Each number is 500 + 40 x the weight over its row's rms, rounded and kept within 0 to 999. Layers, rows and columns count from 0. Numbers have three digits each. The size before them is the row's rms in percent of the matrix's.

# o: layer 5 attention output (transposed), 384x384, rms 0.0973, rows 289-319, columns 192-383
# v: layer 5 attention value, 384x384, rms 0.103, rows 290-319, columns 192-383
# q: layer 5 attention query, 384x384, rms 0.107, rows 320-325, columns 192-383
# k: layer 5 attention key, 384x384, rms 0.106, rows 320-324, columns 192-383
o289 108:512568502518476422482422537494501564536437448472548516502436515505531574507471494482525494477423494513576438517503479514515480516506484494538444477508479534515547431538505505469518489518502551536490403459463576513432410533435489516497416508510511435508548429416453505501458501579518472494534493417512514506456536518534518494548547461461508591534566547537479486498493499482501529515509470542557556532476454509511596441534429498478498484496460484539450494490547495529481501561537447431551528479459475449451539550454452480450494459416521555503431531464503509481521566501525460447
v290 094:545446489500450554443466546554454478502470482552456515430538500517593443558495592476491488551406458516651524497521510543498550503512483470517440535523540540456553471506456597542493522523539600546543482526517594487550421600514521530469491456482516529474472524489501479450487478480481522501467564450513433485543450485524524481540580573546510458546513511515471483541484496551424532502539446497514554517506489493569495517537443559471483468448517494535534500530494538410412533508613459536508546463449513504489508549458539500511507459559546482449508488522525542469515507431523533578
o290 089:578486477484527531522477486476507493507515483464505541505539494511461522548482468510471442487446499422497502540535566465463543520515453498540499549521497427481521453468559463515473434589491603483542495527556458490463521533509480467546554447570500475468485504476496557466491475458461485569514542524625462516525512544471576466477408456442472508443510505456570482582473469532536459461478494500420455532510482513475533465523567452557511505559487468541571546472421552450493534460491477522547497498517591501514523509486493556481486467504470434532479468452488569542477492514353606546
v291 097:496533521487529481552407544500461500501494533485503452500460572507529400500492500453502537537484495463496449536518550492517469559515522600511457591489495476484511414530483498528481536564543394547542495523456505449521512548496507508511562393467463520512515484490487573490459458523541545529567478468485473501447505499477434529530536439508446444535571496441579564507533488520492541485473518419500542526486519541506532386438494505483464543524457487518562431578476483438487518453540524441455451483478441488468459445545517509460510480554454503568500447560473476522487439560550469466
o291 094:399515497511507546534482485510523470538495489393501514554501485477438493454461483551464451490577497499536372484421520500455564456445494482492486457449482518548509569416542477549480512495411531520502588552538392449485487502475501536546476558523543514481511423510462579520521559462469500504475544532447451482483507473489466542492381554526500541559477518518453511518524571515493448425443440569519477513466471497449573514572499480480454560490542521513528520537474519496522477446474519526464522486470533535620483515563459500503487550543465551457491566505464471456490497514522533475
v292 094:369482554549537589475528520444433535525469509490496471462543483495501459488510597547528488515540467595447499547531479490508637490526493501454538486518584448531482464506509508492441507496483560474570512457577483541527511419466458498480549439572439466495501460500535541456477508454489516472515521506475460393497540527520461471544576466538442488531493495499450479465506458514488550521536567498469491519517472537487477553522499429478481539484516541445484474557531563464450515541475488498484534454560585557486429478497480481516492496532490437470422469471471499447511486608574586562
o292 098:538460477541529477561532510523533543469545462419488463485484470562536492504547497536553453580491479452503435517505488504526549518464500565462471466551449502394515468479473497552471501447498462502454548569540576484483521469523433537522545510547505549525458467556467496502486393527541544546512487472515557507543540480511440511515483510472500442488520509456470507540514464494518508517470547511422472551463417532519487526470522486512523425479439493515493486491528559403427560542552501487510465502521489528503557457512573465456489508538490427489551461499500517504502424527495511515
v293 092:461448516444474525540466447554513497481495473514502461565527372522527503487429509481457500529555552574560527523551470503452471501497541489499491553511501432499512468557488514529574450542578520484514528505480453504437488519519555510500553469555509533565462481557554487527517483508493507475523465522461527438512448488602503469513532504480524490568485512551502515526516510460490444529521554488509496505580526486487418498559560493526520458429556462491499579482463517530523507515491491510594511420476569396547478475446541457559496457463550569461481500461469471484532481505455500504
o293 090:510443514502489525530461527577554437465499453527487543496466540518463479576431437476511504472458454517460562499421516515525472444512505550503522464518531490445543524530561486463495512417506590534542556529470563489558541508586459454419545526505465456491488498507443467505502539541469487567487484473492443482543555500541428534544544542476536470546432563513483436464513550499567464547539491513453494514493482546478534536495485509527481458496499455515472555471492515456498435521437511490520608481484543518534517460560490470469542539544471462531537499549506522529522523558524468429
v294 096:501513552500522559510502482505527544490558507539557489438508468475541519524466445464522471517560491480478529489550506466522592493548485491464532493478526481491463549519516534549530460538523521503464510517488514460474514527553527395486433544502492512521524571596553463526487493527516540507478520554513461477541526470519571414503525528463475451485460452545450395453482449534483460520490529476497478465533405524562550552426499521420542545559451484461525478453569444485543450523476491510506545525534561547426524537502517490487452524416511526496425487505469398529463554516538532476
o294 099:549474537476455515526544552491492443460522482491532465512516447552535488560520519471551514471502480565502519496482521555541420488481499532453520445516470551485581541490446515453489507516514461443478409479537514471422533533481495497525564466547517526468486467526538454508597546506514528480530595507512492536498492515565471475556438463490404479462477508492466524548586491543519529432485514519457468525470486489557497489557544526515479550482566494514492487487522577488528457452540518550466562550472515486511518473523483518538571440508541474604542412501551508494437507496520494501
v295 102:577471544503432549426448480502529479466517488502469501548568496526491536524495458574453570529439515540537515537481502438463522520488439450533497495528505482472450473456517492522502471466487489447503465462486440501510475492481528531502431485580483559482466560441517473557474489529493509504518496502473484452450528547576487509550490487541506516599555502572494491509526506535547500471460492544423457549502498538514480526535517529516462431440535489357559482519542543470525469518466468506468520560531440481500515535542533486471470477493465519453494504480486550491511454491435525537
o295 096:575520505458501469458510462570541438509529483556506489506584425491541464441489490513522480573412529450490524485476427516457535464477533525506550545555461428436495513525548554487512525538589515542538510475465595474482511412485413541458562516497465521551427563599524526497529514451523506495482478484456527424601562517490499493458503461513522515553500510466516570483564476473494492534495572561506512518448468525508434567525529445514482466425476503547518523488524522422490408540465453482548470500583540506428438454550530499518512540560483446461553481556482529550530478492439476469
v296 101:525569498508483478546479493476459502507465527537492520500566471416466417504513509553574518454525504490500465474465528561491556525548497509513523614481493457493479506475466547597461484452511462499519474561498542455510504424536476509430551440502496505512499486474460512505489533486464524495482471480505525442472463492511469548477512490514477396530622561434533468516410504518458458518476536495601512537407526491574480541485501522526519484493484531477455463542514537475544519512470542557481548522442486463444503409599496541553470528541516509595575446490499474557465482541561528471
o296 098:452500510434562448459494458533509531536485597479522532575517505484438468499519514544485437515548488510465524509470475466459503515554489466528520518459516476530529459460460540527484503545500468582510550452391463494485540503457464492534600434551538501507548473514525483494483523447532523478561524558520495529523476471494442460482457448529523449445542525536442533515512536480395491490462435474509503577541473523521475491510527432467447516504401543498520477524525423515495483498498474495521465423528439557538552476485440508493468559490464517508499497478499497549526467535541500522
v297 093:556549459487493512447516527460527524497524524459520471449516580455494484530506563474457495470528437487429459448451532563541519569483466574570494517461465486461426514505509544453495472540443528507476499503501544502504519464564500513522472477487506520548550463410552478455534473457512491421494531501475498448569537503488520485455487517532503532573525468486566479521479530468517559554502490525536459523552420523551539556543523520513498482442537577476499502543515481504492559443423627525405479523489510453492484453488503478517517463457455571555445555502493559432514471495531487466
o297 097:512458489494496501521555539417400513526488530469479533553467451500510441429472507482488435492517553502500500522529506452548504531536485522526556539403581550554479488499499516542463522455507478463486519447490454461545490489511573439522548453547523562501505495510527502557523579477452377543500471541482436514548465480532499486485438473568446458465579516528449481462510482440486457426483483461482591458507518479514449558479514546483497480537545553492495487582470447486504507459440492522475561498492518485530433461578531337516512593532467484520521454554498487497459464424488523538
v298 096:436453521539512556475572464585572565568524503429428537470535482440388492541492468520484506506510479481458536484463463485419518533470502454468417527517624569560497525554488523528545490514449535474465504533505413477462521502448501472506464494552442502454483433506557459475451417536522469407581557551521524542503543550503566534519529469491514522468512482560445496531563517453522450522531481461466536523430536516510485536488561504530520534528461578553491474532555592604448520528550466495505530481440507510522478496437472529527469412507500482642459475516525437414534535534512510502
o298 102:471510501503540511545571480542546455581455459427501463504484530493579561491526510603464445491518412542449429543499513507598545497506462470497500533419530531537502510535472451464429536447518546434539489535447490540552590458502494529522474494539488531509509463492513491505502464509520549505516485390536530496543546461537459469558508462521543522566515494527549547493573401486534510413449497569483510552453465567492514471475528519490477563474483472516491492557412511520464515500521501457479429545528473455461472455465453439431497488526500481466512488453542469468498502524486500542
v299 111:430519501469447539516452547476492548513462509514478516454494484527477533481531454488537492453439497468435496406488499560513478511453445455448525506529545540476476523578526458531572447490415539512488519564564499481585470450458466490523454495542456486488446500498531503464440523455517440514576567542475456486553526473463534476486492579474506469563534475506546387511440470439552533476601549480562459512466498516496471534420449491550479481578572447514470498456518559563494471561543521518512542460512571580480509516439506498481480410436542481478479525493468494516577523486474435475
o299 086:479485489551496466501551548476471433494493487454449441455561451519550482514567472488522518484524395519481475479521497537547486532458545508448470575500543556433531601490430565494492549529558555481568484498516471472488517499520449526481542507457515506504494498573417457483423475475444576462495519395512575505506463461456506461523464483472495452598389548483549526493494485529561539544545529491436455498397445494471549439453535504535522543461491477450557482501437514515478485440496468494505520431539564513503480481508515511459474465539502491456522511457482525530466483486445576473
v300 099:467548496505465492492582474475449528446541479469589423421516513479555554482519525509478501485545440530466466503516465470487483532448551477497445476489510519507492538534511490511547539515544555457431471518442489510494481398490530561522518462495493543481471529452496508561505476529527596472474511506580521488530557491485556591469481396485466520440451544522511518528534557397562416472450475499461483418552499514476548520473443558512522537475526498470538471464519548461502502441532494491486494488468447484596476466520477520525517589557412460593539498498559512520500540472568545520
o300 096:510551551480472555407525507453458499518441458493498524448443538451545514492579497491472466438518543489460550502513510560479544515505482496528490531410524542572472453511446472490497471456460515482511414529497501495518463472390551480535510492550450538506432490469465483477503517464434532428429488469476459545460512529534525468504454476557527518486543475554557473517562480433566506537509509541500563440481518448471583510453504559522475484468476459488425482502519471526531534518466502522528504448492559510456425452503505416485532422517500545497445550489555515582444529455554509457
v301 100:520522463503558502404471470494515554547475474528462466486473513491533480521534516484507466466528475557463493511514535524430411468480433461447434474475463427443502504468474545437476499427447459549567547577500502475517470526470555561480487438533495458497486480512532493455484499476515522502504481494509458482498462520533477526527464538539494464592531526585559493538459535457546578479474581465464483559448517510519550522510552515525504476462470605566451496590543511489492460533504481458483573518477509470540397474539494462503473501495560509490493519484553491518511489528430363488
o301 102:466609459562489564531478542524471475496502513492501538472538479487560423496527521502527459487487436523478514425471538470561522452503584464485549544439398543575523521432453520467512553457565516508550447516485510463523473420499532535469576536500486460497428475537526487528488513531469498514466462513481526493577472381492495513478454512550506505479445486475526584479501523526546455514495504512475578480500406539552487455499499495510483513511479482473592491450477528492490470478517533542493518438502498481467466510579505467535513473487484544438494540560516529517510466543470517495
v302 096:541494486532554472526513466490480507503517473475491549490528443519538484550550494431558455458472525394455598478460460517485516541528508515482502429502524509575460511461506586499501469428484460509506444452547462555457545550476584449491472537507499475505515457569406460568462469544540508486438428477506495576508483548505495420529468535488515454481481504494500490490453531546471530565548487519603531504469550527564521565501518448501535551490487533496502518534417555508489513507612422512512483535520494483437517496567504539493469511486524455433487499495557547478456576445445465457
o302 099:476531450536493523504474506486541535532480578441522502515482521519547510445466525574561512479496494551458551493595473486540424429583487479524445468542426489468523540508493529471520574623548499536470479446533516508511546573535510468524509486517476465503516438544491465502483495559580517482517487513481510468544502493495529499546490484484516469513580407510498478594493517539476485474510551461520487498527463572578447445512456429590543533473516488504540525513553528523470579548580475509516429484498478469417533491475466492490494486443518514534460469503573519423417494486496509479
v303 103:545487555505542553453520499518488511463547505505473563428554437429528464583504560512606523521470427548542532459485522524534511528575530525507519447488558422490477438444439485542535436441468462477535535522462584514549540445571454508496495502475584526521511522470444477568512496524497450480499501510523511530460498477589505470492542451455478481515462539478510455475498469578517487506505473492559525490505559522527532472430426497420512482496504481494526532557447473451530546485546553462377469511514554496434541471473569579494510493482538508584507467496497506544458506453516583438
o303 103:567396447498464531506439544440466451464516511483455494500445539519465561512495455465545518500494576521527528412508532490455498494602459485508489545567504537516507430517496552547516416546459477505529548469496525486477476514493529460493483448542518538562527571511487514449501539486506458509491555531539534471540480493549481557462492498526446455453565548548424498497550540532469503524487508519458491586573504453539476509497482483525458545583531516514510514483569455554531447528494556501478516517519490501520509523531485460442449541489444473479557512498493515561466485494475480523
v304 094:465513484489531396518491475528527495438509509481507473595524502550467549509497525507447516527459577412528444500519521480446497485526490498522473471451421525450516498559507471447525493507561436497502506567519505461493501484546448572494423492468536514524534557408517468538536524453475482511509489524496528493546552500416504546519570468455478487481517474479434510520503431476424496489499470471527527537478532457490500535535513553477471496465430435487468522521486534440529537541545521551527514526497509520456583517496463480511612472461479556491517547513508441513537504575538521508
o304 099:520508520518486526477488438502524532517486494526570477520457536448448512493445569407448535501590519528622551555421482470459544506498480535521553511531507483510452525557584541424487543507507485523509458461458422442507477477512515522517492485457501528458504545419476586526528546482472512507453497510439473489464514587466453463519477459497469563540461506463430459469475472474469511583444446476514461494509562489427488547490502482459492460453597576417469523528529515452498521535425492473504553469473511442578459499461534530531522414540444563559545533490508521424505513478485501437
v305 094:445504538541469552543500497504470485506533484468485550549519535419504537535544421478508509366533517495463576515435540474525449509463517571536483518470501501515498537491534503524427484563509482482482429480472481456484524521574551555510494568540442455497518543486506513549485514489498454448461500448457520509500502526481491579563462447408458502482477506468513491498565512523562523492479515510468541482519545501546577464466501479456435531491503547505513518501502508502531519475473501475449540459466486478485468482538538537492517465488494532616531435538556551510501538487526487497
o305 087:492539539477436478499523495483496484492442518481544497521504468463412423478526507518512523495535553571515425451490493542477540524444582433495547531470514567592527460500492527505485452519453486526489586489522498508539492545417519440503516508446539589530509478557539553554531567461497459492497554553534505470476475436561529476450453553579527490495569496471486480509453489486405537478481445487505500430507424472454520478465523545502465522584506547502494580514555434535473436452473466539534505501472481493465520492512476521501429528526420536493511491539492493499497502430518481394
v306 097:478498572454516459512484521481551494488433511546456446518454494449492482460523480437491530519482543512465457469505530505518536468539513487551543485507490544564461548525469466477451429522531455514509514510483485457505503481494475506453441526491435448523493533610510411502516482493479512506517507477543484455589516472569480484493462519517486503535454492532504527447467548599523514515523450529502492577539553517514489497489497478505474490449513604520496518486556515525609536503481513482484533504485508457617481429479473557471485458584418503612475493560485545501492513520469483387
o306 101:495457464501553509526438464486416489543475483465592579518421520490480535509486522496488477496549506569498443522501521490454500510511463486496567498483481544478510505480467499456472496399489483542508580480410521544585451509512547502512505495506541560571457453506482511533506538501493466457576460592484547498517461460587489488446482479443485472513547591485464454518521481506456549486457468477537514463556533487505454508489463542442480467509473540505566534515543462494504553489567490495560472473466528580540530532585440398502469572499435499508504453511437444489535500463569503523
v307 099:487463561514549389506504477468411445447500562501494459491497586471485474540462510424501468459469494499511521447450525481384426482450539569577520541576497538497556509525532517507497494480563470522450474469460503495482492546466477472491495507550467561559550519478483539488522468450526511508429460532471497520497491506545591537497415493452480514527529524449491601510481547497467473516485470446454578440455454465482517485543551485525553520493490508469523530537526444531490498467518478491497438468462468486508478471513532501477557542502424568534525510485529509463462513452461519415
o307 096:472538565532487500494367455483477502528472553420592546495413492605482544520477502512419515505502544548550481540473513472475483503528514389495492427355475439566505462475535512506503497529409494508446479476541458524518488472506576482487488513525510544437521569521529560504570534526459432521476496530504438476496508551468506500465463498478485551528591471562451422500515478480534489463457488552525474446579467445493530499503454496492472483496539538551472470543446457477575546484521529478477489536485545525525493517551467448529526583517479584455493536461549450501514560424462500460
v308 092:518489522472487548488441543581447508509533478447453443501512496545513496497503478479469475525442470503493477548420545554533502520478533508487495471491463451524468524496486519487498445574482477511479471444514518497529425511507462383539510409488554520565398481443472587509523506493472401494557558463526467474437495503545469495558494503447518570505435476448557490513608462437512507541488513505483507530500467550457489499573504531471460503524520461508538499492507462496515521458523550450501397514513520497482480459593503455516518543524506525462484488470515414505535543460497528398
o308 090:482508472505507561476492463449464482497461505528515451531453495518508432426506464504509472494470548449566424527515507533542523427457548471542471505568424510588455494502605484538511542447507538495540533497576463496499421510477498548538475523560510490456557464491546489439499535498495460517417479503489493480465503487515542455535450527532493544508425477508494459493486575508481431501508573509461525472478421453430587553540490582573489497508541562509442498450499504531538458479467474456512497474502531499569483532573522455575574478470457532508450515519547484505462540433425515461
v309 113:462517528509451464476506469511500497491440512436534505486520486457435547439444465534486459516405538433527544472519501563571507568484478472528590537515568508474490457555500499462491451528506624548474523515535516492497562418463425534522445489468506529439491548495552498503474487484494519441555545480518482505474452506446494488501563491528506489465490486519469534463459480488475493542508500445539522432496502532484473514477527467504475494518471501470486452438600550538470543523505528518480549438520552549489452440417517485494475485584548521457460539418400522566554531458539466539
o309 087:541428483445582496467553442470496479500501452476520513492510485493424467440573469508462528499546507521495476556509481479486440536442485542500470539480585425481497545526475506568508456584477548503499525436465466465456595523569458496450525511507507544519489458462423519490488487500473512521491500496530423472534540492482554448492471477540500439551496551480539490487487525527505497545465458533472508532511521482528471558424517514487540495496459525507505506489471488422480613531467449593497468507486526489548470502497486558478480511467504499486529515507511633538451523499521539609
v310 106:516538429464508529471534526444423533468513453509490524482479542499497481480535536517569530432518478493517534481569519463533516484521467476538522519457506533469520472488497519434497518445538443457541510483460531487482564482527508551443507441471607424491530460436452446547474553461502518553424459499446483475500498506484503545487564515456523453491522522528537530523491470505486489442502528430466567453540515495473542463490473479519465468500483388464449522549403571367491505446489554498461550461491506539419515531473560555514485473538463429479557483459524510527487493509484509589
o310 091:550472503542503458541541538448493525481502527459462465547491503414516496460490477445454491553500482513481569437548448512466471531501477567444529517526535504482454477533527475543514493614448549505572507510506571561456544514498495466423545510458499538497599522494485554553449464498537464528497470507472559495524493481414519542489515458507516533508546523502554476564505564491473534544530463505491501433505491527438484478484498460546498454562523471454438580466566469552426562566497523432464504522566454484467545541503519554417477463510521517521523539507500506487576522520480464530
v311 107:529474472532531515479526552438575446443525528429517527530486531549502475524494550530422596447500500507535442517479532497485428483507426509505489512482476535529461478452513499454473511486538386442565482467498507503465486507568580576541459446481506518472504534453515436486518509512504501530482473561518516469544503502537488523485481453495497466518535535523420600518454460532579448516450473486450533485553466479441422427565464493515469522473475447489540529591453470465513536507440471401466465545426505502458504463501499535522588525462502521538509585561485459537466517480438509525
o311 094:571530480564453443544472456496457564546436578513545520543484598427481464443447550474397456455579472506526499453541433514453519467497466489535545470494508510624450527509507549495498514496424433466456463443500493531467478488498489505484449529455485481459544550419528533549528528503484445522547527545441510520435552485535475527456489501500486528445538506437412454493461499525465543524502482474572520488545534476483410457524477538523454460458502604517488431502511563504472567495468502515491517502489459459560500516469519508478483486532550525533577535573469461478542532512509441488
v312 102:541440430500523512468572465533518546530473509542508515504484473506483518485479584506516525500500480511507467508581460551512560497499498451463522492511524479516462471481419519476550429532469459468499574483505492541522489489501551509532537484437584509467462499572443568447513490512487488550514463480479522525539487494447491449470507564461515514470535498528515481511447497528426453498522479515475495532498530481488490436530495545500581462472438457481563499501436589471506557495520535418515527538519472533498501526439510506500557483464530490445476459485525458465512481527534535533
o312 090:500480493577582520591469506453496511504588487503458512464445497482526481442433524526525525506507489433478547487595469513508547486521429545506526493517476468485489491510464532549468484541513573476557502559547563526448512474507530527472449490483490482428516510436534522527529535512521508453486549445512567483492569502493475538483570484443515518486486476558490509518485505532478497502490462500551490584452521553568476533519525420466481465552451493486485499467503492438487552559493480535463477534536393493447462550480528603487535452541486509518454484597454449454473552551426528552
v313 101:499497465452506486567550511534535489469534534528483480465512472475502475438524487496574498424504553488570448513409497526457428538474495472535518487540506577521500605524469463488444487431543461498467505542536542436483503453444479484481456472579426502455519494425515430528458521439478550496484509555461506472482485476490491501522552530541514388551471475515522444494500486447506509477567477508589617451481469482511561494411499503585443514534447545492465540459472505459483514508515533618481499492477504544486474486518511431551490458510489510546549548501556491519520506495506483538
o313 097:497544534496436536472494555431505445478514434455475479498512525456529522525477435518495525464530500497486591494466484491507544445523520492485551464495462453485485517577488505484516470485429533476564528556438516424524528463584504501445529427471482441488430472462488504462498473439501485471552532528545445531513468469515434510510444432524512501513525542503485538524498469502500560563468476499479502588549469547536600451439524513492504508422474454560487559459505489521555537446492501473498491533469554407563413457441494543557483489564551509561611541465538555531539532489445530483
v314 097:468511432517466416461578469531469435518507476482509380511523466506504509488563484509490422460483500460470546481475518489469499485554470524432488491497566509500498457490476519503442551499541505500536521493501446533572493465499447455486542493488472559550476501510530468566460479495516512522476526535552476501498558426514475467537418430521462509436529496399545471483567474476577590435503512439516564474468498542471543529519576552497457512497510548573569533511476510587378468471461543479455549511494479513527484540577442571527503500513517506523551539559546578473526483462479536509
o314 086:471527550483500472404501505497479465517431458394535514458527485472483518504595486539500473569505508560487506484519494510571501531571514551511488446527596505496543474517464535448528450516544498537464575498438485510467431494481517463544474551472518465505449470505457450487484486561499541402434506474491542617508485449510507407503491495542515492576483485522539458536493514522508527503460556534450453491525492494532483526555497528498520548541485476445531478508513462579450437460602527443503488479541456455511414459499482504477489437532488493484478543459525572483502430467517456547
v315 104:495497454531490519528572515477446547430546495625498511446572523502480524479416513482543487488568548449481527512559491492535495540517530498525534483496488508501481497511477463585577496489442489522399489513553546455517513513435534505491451469523581504459480523537477524518529502449502515493541522516488561535488446497493493460517505437532494520441517508524465496451459519531397518534499493567529546511488599477464525477519512507404525489472506480468473535480505491491546467450541561545499467508496464495472459440517534508462438474545523490597520477449473467524497570574555548425
o315 100:501500494442578548432457492515584444443523473510497508461550499459489476527478492520531565476493503470488516447450550471498453507540505526478550531456561440522507452482481494510449419511538565462475523488562525511493545507535502510486501461547477497433434503497487510497455520410545489431499540507506472489552558516498468563471481513485495469511520568513492496544465491499511528483415471533544481537487509613522475498431500488485442504584568444458579497559571450482575490532458479559472487444540499521483482514550472532517498561473494450503450465547453472510452514512538514507
v316 098:446474478506488499532456503505531557463554499524544458484519488458494573485483524483471494509545530526410450482441450525481495525470507475572519456484456505516464586550517480440506542512405578521462416507501507561534447447502564474489511478523548497504540533462494503542494541436495457534533543582465455507565562514530547531482506489494477549520443502525523563457507552347467478547486445554559461434498471495451476461489463506532525513425488580549530545515538509542492473497590482441514453559440474477497446470547463485527504478532500532540493551456617497460503553515503546375
o316 108:463508496545556484501459500473547536510430492511491575512418564512488554552481480484487485463513484526448544507433568459508528507504529427548480527412466486521458491529487499527485517476480498454497451465474471519520510512447555555470435496559510528470486555558472501485468507481437451497463414419484463474482510511469512517534464478442456491537541544496476458503482486500556546498508501551511567507481567458463490485465453561470529465485536496503506491563422514523583496493507496505533520464489442481482516506516442437490511513469442463497480498525492472548483509455478463427
v317 098:465446495496481544504573492518499527507536509496497538465455515459550461524530493433506528542535466546508486514465520438550468468468484562572460558571498583507503564565518497490494498589458494457465533540518485519510494530476498496501404586576517473450511491525480525392526503509485484579474482519527483481475545448482570501499388500522481592404447540497531500492493505484446501446519484481485587523531508507476524503517500534520493516546490496501463475485483501480532539417533531543494549495501481479400489572472504506554561474537523427466519497464541459439483500625565504499
o317 106:543539458502472480514553500508489472487536497526519489417483468548541638508440487575521499449503556458570557521537465517514585535437519441548442532469513502504465493489493443534468529518545571445475483524504578530558488451517571522531467511499473550401468531440511527534485545512444468534527546515520621522492505513496492441539598473484459543569483485569530526483413454449487548464489477564498530455498497538468622436490492474465460520527442483507429527517468467506472471478517505459499491523527551471429502494495519507522561502495534531476406443472500481511456506425445494496
v318 109:504484541513496464491511472528510538546432476469477492531478539478476453441488490492497460513503482506426507437477526492542531515476467463591516592544499477506481460585433515546452485570501504541505464491521535486501535511531443509510471459481542553450469492418531533441511447449484507481465504515554484479514540573505552496493497493466486441496531478537520512531410516413432504529464482478515495501535510522508480533508500490545421488423440508539440484501537548577498522442454532431434499508392503502510446572477472507534511512516535473487449470497428559551517466460528570500
o318 106:445455488486532509483511441457515546485527509508494611459442501472481502473536453504489465509428443453512462526432503568515556442443498494492468557405539531479497481436500512559424539533494496529405553483425511630543515491484469506542478474597518542504534456517536503474490504503485406488485487494495545486497571440526530465504480471523518509504477509526478506485542503441498481420492476553473528479452425517509500512418520518531455519527485524521520415551427427520502493501442484454520517459509452516577504478480422448536558557481478538470518516479569426504534517502529443540
v319 097:465537484480497503563622471476491505529468475470558501479472523611477418482509518561448510442503517610567455482550519514443467471487425456455532457500482388476443485456559521626487533521516572453416525480521483536504454546455571510513497491496518443489410504533462502503496545530475513488556423521518449538566461542511454492528494529520447501532533482591447479505571496464465490436487409514467511473522499519547458542501496501572522496561563490518477429466505493494516525560544450460527480506490433571513425482533498523472434445495496441459461496541463463515464528482409474491
o319 093:470477545541565444490590484508507486452540549466480480446509533458464485469508516558526521503496464483509539530550514512492478492479482479447492461519520403453504509527496475505475554492557503467478417452578433558453478534596484520466551543475469418466499492579511492485444584538454549519467535521500483486534490529443499485451509556504468501532538502464510547547459531506495499518481588449534539494469441461520488462505544549494567560463436499457519494489467522499530480497510424540587486528483400432536530489507546521520465466489514498579531497470552508520544541501465478522
q320 069:503473495473518411477509458499556532503476409538538556500493558451440538499548506492464448473498471547520396520424488581523440504451504499470497500524539457528456544440496465441514570515424464533476497426464552490505522492558517523507480479390489486453485553552551527491427546555528494473503472517528479485448442484439493481463421477491508497469555488554536512474441489568406446507527485437474449480451437498590487478474565508528486459438439565503458551452577503551524513568490526512482508521569610535526533517474468472493556565532474522535472523478484519553513470488475492507
k320 075:516484482480488506476498487396531566573466453518546546499497546555403516489527532471479469509486447502517403484430559505437483452518425449454524495565507477502534450494485435473541550564449563548523494489520527475520508555506503544541481498472503561491503515571584521479487498574541516468499533494535382430431440481451509450477441498482526507441549452554529568510451514497409519501530428480530574490494393556485482505421531524485564523481501506518476513416523481542543533533509496499545484492501607456557587488493491493469551542473594450460458516456501444510528475485497499461
q321 088:477486483491525494497459516499498521456450475522521566541448522542413514528540461451530461503484514512489492522452568541524420465482419528507489470526564495486543460472491467519517545534482443547443510497518527510553495503457465571545414419465449509398551468508529507499449555529527423499479535557558400461506467479470530431435459509542446478453524538580509476463500517554470544506498519449476449386489450550514467480545455482495483516438462523519523511432550489542533480474508495409548539446560574496505423470503489490441501521525535445500437502433459461481554452494533495453
k321 080:532497459450515470477475502484578501526502486492539522505433463556473491507589486476499436544463465494483447506468533426434513514517459498504505547523485456446498404457506509512553550548453550543543482556556562506551550505511491591520451434496515492478544467558585463531441503549573456479518525545520478409582558572502506461479495498504444455465519462511462523451533515475495431520534433474458488457513420469489527500525472483488530560437434464537520504504499511563570477591441540410500491502479567519486456517534532466514448516466499439431445530470532472481516507463475487485
q322 081:471483468498546534541475537508570521449493528482578550487438512483505531484563468447564441480423503513491492499413462527513467516485457503484545508538516439501531480409490470485495545564447531541455481466513570479522481476511465498484469489414502502402509513518560475496495539584571461435483555541467436470481463465486500435464471504496538454492453469588534449482431460566494468505533482432443463465496443556488441508477489495509517557488459477528494512451533426574473499541472545451506549464554616570428488452486518522519470543454446518517433523450471462451513506479549532500
k322 088:505473480519555536502445549491512533562407548535561566507450503494411517466562428488453470517415437421474486507494515535484488497454436460522480441546494477498570464536473434505530491582463530548512474480524540488551572518515513481521456462472456519443539519529579483508469520520650487510503519503484456424494471507521514485538492500535508486527543393478463499433455480500509494482582472493501501375500416545476450491392558480564566527437485453523532569416451489555501493519524525522533527480516532516512504484502505498499506536426572479470452540487440468523567509459440491508
q323 077:522465512386500510546517541532510465524495520458551565557512486562478497561554504496531513464464466548511483570454496482516496460497486525454493514511519545510481452453528479506562506499499502526509566520478546472506595537497521534524467451491463513480538519449534519589486510554461466415516560560518376528494504456536569525453434587578430468423527572509501528485490464573502513504490444519536479433507431508517521434504479481448497503562438498483546495437555520509569466533503438433544529532503497455492448540531492534470489477450546490491430546438508470483478559408525410464
k323 069:519401504468466448548490496501565471504389466521551473543489482465464529468498482463549532446501484434503432536626465536504443489480470521550492560444511452518471463575540540533476476504441464485506445402529498479502524523510446469474539544517502513488519535478578557444494477537495477496570494541551514523525428501544509519480422479433465458484559506470527527461460534539489519515486533568523450454452539504619480551506542495565514523530456471568528526481516478486511411505451502516537532539525499506579453518410488499514466522480526530504400486537494582528513525528440411511
q324 070:481462485574478469467512445476495513462530517521446452532537474476540502440500502491505442502514514438461474459489539528489493524441533462470435515503499440535447548471477507571482487484443530474550441505434491555450516500493521528565537619543528497524493478570524525518532422525436491594483440541510544531530519447463483523486537481479445508476560502439493488478534554503526560479546494471516493575437503502504494535501494518488473478489475465511451500543521523525542454498505541472517472535536512522495533447471506452483465493595534500425592488536524522485481513492505561511
k324 066:534479500529460564505585533515538560527528493552465551455532522517557551479394511521457525480506526505509476522451453574563494543458520546458525583514491457493527475521452478488518445542450520418497505491497480561479484480471533527556512418465485606473575484483520522548537561545500523509514517582522492422513438521532524503541494479489509470536540497444552499471590446524493493520603458501513468491491413480495494495461525511584493444533516471471484528535474510603511453554464457417543456489517511569458486467476490534534527529556525468445538472450541470430494471518500433451
q325 078:471488481526521492516488541534554531524449466502553547466438502452500511504572528475510483467523549504548538489435490497483457484467419507513507532543540460468538456431535502522500505579445507523488475572529520486520528460501491483525475526450493499454528591578595489497481522605543492509536523549494504427579443403432521435435488425499526448544465481575559539491486450532474445512495447484485513529504436564510498496494473494555516493492474489487463464495529533564442499473469475536517504462517616525443461489474496516506484499505514524445488471443465472498520490474508504539